From a checkpoint of a small transformer trained on Wikipedia.
Size: width 192, MLP 512 SwiGLU, vocabulary 2878, 9.99M parameters.
Training: a variant of SOAP for these matrices, 213M tokens, 6489 steps.
Each number is 128 + 32 x the weight over its row's rms, rounded and kept within 0 to 255. Layers, rows and columns count from 0. The size above them is the row's rms in percent of the matrix's.

# layer 5 MLP down (transposed), 512x192, rms 0.145, rows 425-429, columns 0-95
size [ 97  99 107 105  91]
[[139 153 159 219 107 127 117  49 101 110 148 139 120 162 123 143 124 188 156 181 169  86  62 168 127 122 130 105 157  95 125  99 217 157 125 122 134 131 116 179 100 126 115 130 119 120 122 114 162 119 136 103 149 109 124  97 112  93  65 126 168 171  92  82 114 120  90 148 113 147 159  91 184 156  88 136 114 164 194 112 102 128 109 173 109 172 145 142 125 112 125 138 122  81 144 143]
 [140  92 129 169 182 115 179 112 125 156  76 104  99 130  89 130  78 175 178  96 126 171  64 128 135 117 141 127 125 136 117 136 104 188 109  75 124 128  98 120  99 144 100 167  99 100 159 133 155 101 140 129 134 136 105  93 124 189 114 119 186 100 147 155 158 194 209 116 163 154 135 119  99 114 125 104 113  73 145 133 102 111  84 139 104 153 142 159  76 110 129 143 125  79 139  85]
 [ 89 149 138 134 131 140 165 183 145 139 173 109 135 111 101  81 129 139 117 157  81 135 161 122  87 104 148 138 150 113 106 106 171 171 108 133 103 195 152 146 141 120 139 102 125 146 170 168 151 161 151 115  36 119 127 110 160 147 167 160 156 167  96 140 128 143 102  96 109 127  51  78 108 135  87 153  90 143 158 144  74  73 175  95 183  78 163 132 127 160 129 106 143 152  53 159]
 [104  99 133 148 138 131 113  69 122 127 131 107 133 161 142 123 194 146 102 148 101 163 123 125 121 106 161 115  98 154 129 120 158  90 178 165  53 172 101 167 110  95  71 140  81  53 212  53 130 100  80 112  94 155 152 171 182  95 130  94 185 135 103 166 190 115 204 162 132 131 173 145 106 134 128 160 183  99  95 118 144 127 111 152 114  84 129 154 169 137 153 130 136 143 114 148]
 [150 126 187 117  70 122 119 145 139  64 152 129 209 126 124  93  71  99 155 174 126 121 148  97  91 144 104 141 150  87 187 148 154 105 138 159 139 114 147  98  88 109 136 147  74 173 123  83 146 110  70 136 108 143 139 126 124 161 102 119 137 146 129 163 141 110  80 147 144 131 167  96 126 142 141 142 102 133 128 125 138  64  67 141 136 164 142  91 108 131 133  87 134 185 174  42]]
# layer 5 MLP gate, 512x192, rms 0.158, rows 426-430, columns 0-95
size [106  99 107  93  96]
[[ 96 111 135  88  93 134 108  53  96 190  86  96  68 111 133 170 116 139 158 235 109 133  96 107 114 125 132 149 120 106 184  97  78 135 145 181  98  99 150  75 150 163 165 147 122 149 156 103 159 203 171 135 147 120  68 130 123  82 101 116 132 116 118 134 114 181 190 150 145 157 114 104 113 121 167 111  92 125 144 144 108 128 117  87 170  80 146 166  64 130 147 173 158 112  74 151]
 [122 103 179  81  88 125 101 131 134 125 109 112 123 171  99  94 116 170 147 157 121 202 146 189 121 151 145  98  98 142 112 147 162 139 120 112 113  78 121 120 140 170 138  98 142 129 138 128 140 128 139  57 132 101 114 138 108  79 119 118 100 123 162 139 150 145 135 109 144 184 124 139 151  85 134  97 112 130 134 165  94  87  93 183 104 119 112 105 127  80 221 140 145  67 128 189]
 [145  75 133 133 154  93 116 150 140 170 124 136 147  98 133 132  80 205 101  91 135 101 178  88 127 150  97 157 156  98 171 148 210 160 116 141  75 111 124 119 112 119 103 114  95 127 177 130 108 130  86 114 135 122 159 105 180 133 176 107 129 155 100 129 121 165  83 118 118 111 154 114 125 113  81 117  83  74 123 107  94 153 175 117  87 103 161 124 107 174 126 133 115 165 174 115]
 [146 122 115  89 148 150 140 139 147  95 131  98 143 140 136 145 130 109  98 187 149 134 186  98 124 152 164  97  96 179 159  95 126 130  94 154 131  89 141 120  85 185  93 119  75 180 142 111 100 134 137  69  48 145 134 135 117 114 106 140 181 138 170 143 144 142 120  80 149 151  74 137 162 120 158 102 129 106 128 115 139 140 170  88 137 137 136 101 121 207 124 106 123  74 130 155]
 [158 128  96 141  84 118 146 177 147 181 168 143 107 154 161 148 142  65 152 146 174 125 107 174  95 143 143 114 162 127 146 114 125 215 100 147 133 112 123 118 126  92  65  94 149 144 103  98  88 146 116 133 157  78 154 145 126 141  86 140  83  73 146  96  97 134  87 133 165  98 155 149 152 158 180 118 137 110 143 112 125 162 142 124 102 158 108 176 187 124 163 144 115 157  88 109]]
# layer 5 MLP up, 512x192, rms 0.153, rows 426-429, columns 0-95
size [101 105 104  92]
[[107 171 142 144 137  66 146 135 135 132  95 125 108 146  79 148  63 175 104  85 139 147 125  88 151 168 101 133 146 105 179 108  66 142 132 158 140 112  96  88 159 106 130  85 130 143 134  53 196 133  42 148 148 154  97 111 145  85 134  92  97 103  89 107  77 138 129 156 147 143 121  91 169 132 149 109 182 136 110 143 136 113 154 114 185 139 177  80 126 120 195 102  95  82 104 173]
 [114  86 133  98 133  98 128 119 135 101 122 168  42 140 117 109 146  92 150 112 123 110 103 127 109 162 173 163 113 129  41 156 151  86 143 145 146  80 151 112 126 204 126 140  89 128 153  55 129 131 114 144 117 189 124  89 124 124 140  94 125  97 198 113 140 117 100 127 136 159 160 153 109 112  98 118 109 145 159 106 115 152 125 125 100 147 141  58 122 137 194 145 127 151 159  91]
 [189 106 182 134 161 129 116 118 141  61 153 135 146  89 131 133 162 140 177 124 142  86 156 122 113 162 114  99  55  68  90 120 138  54 138 152 132  79 124 102  62  98 104 131  33 173  94 140  96 106 202 162 139 151 130 134 161 158 193 103 127 119 150 187  91 104 142 120  90 109 130  84 135  83 122 150 149 149 143  95 124 102 156 107 136  89 105 118  93 105 129 159 170 133 147 185]
 [193 103 170 202 150 154 168  94 127 166 115 122 117  66  46 127 127 157 170 124 147 156 114 144 110 102  84  88 136 111 129 139 110 167 146 130  76  74 108 173 114 170 165 158  77 128 132 118 116  93 107 123  81 161 126 121 110 155 131 160 118 152 131 126 110 122 149 188 138 111 162 153 192 157 115 162 189  92  74 102  82  86  84 141 106 158  97 107 103 101 114 125 134 131 190  90]]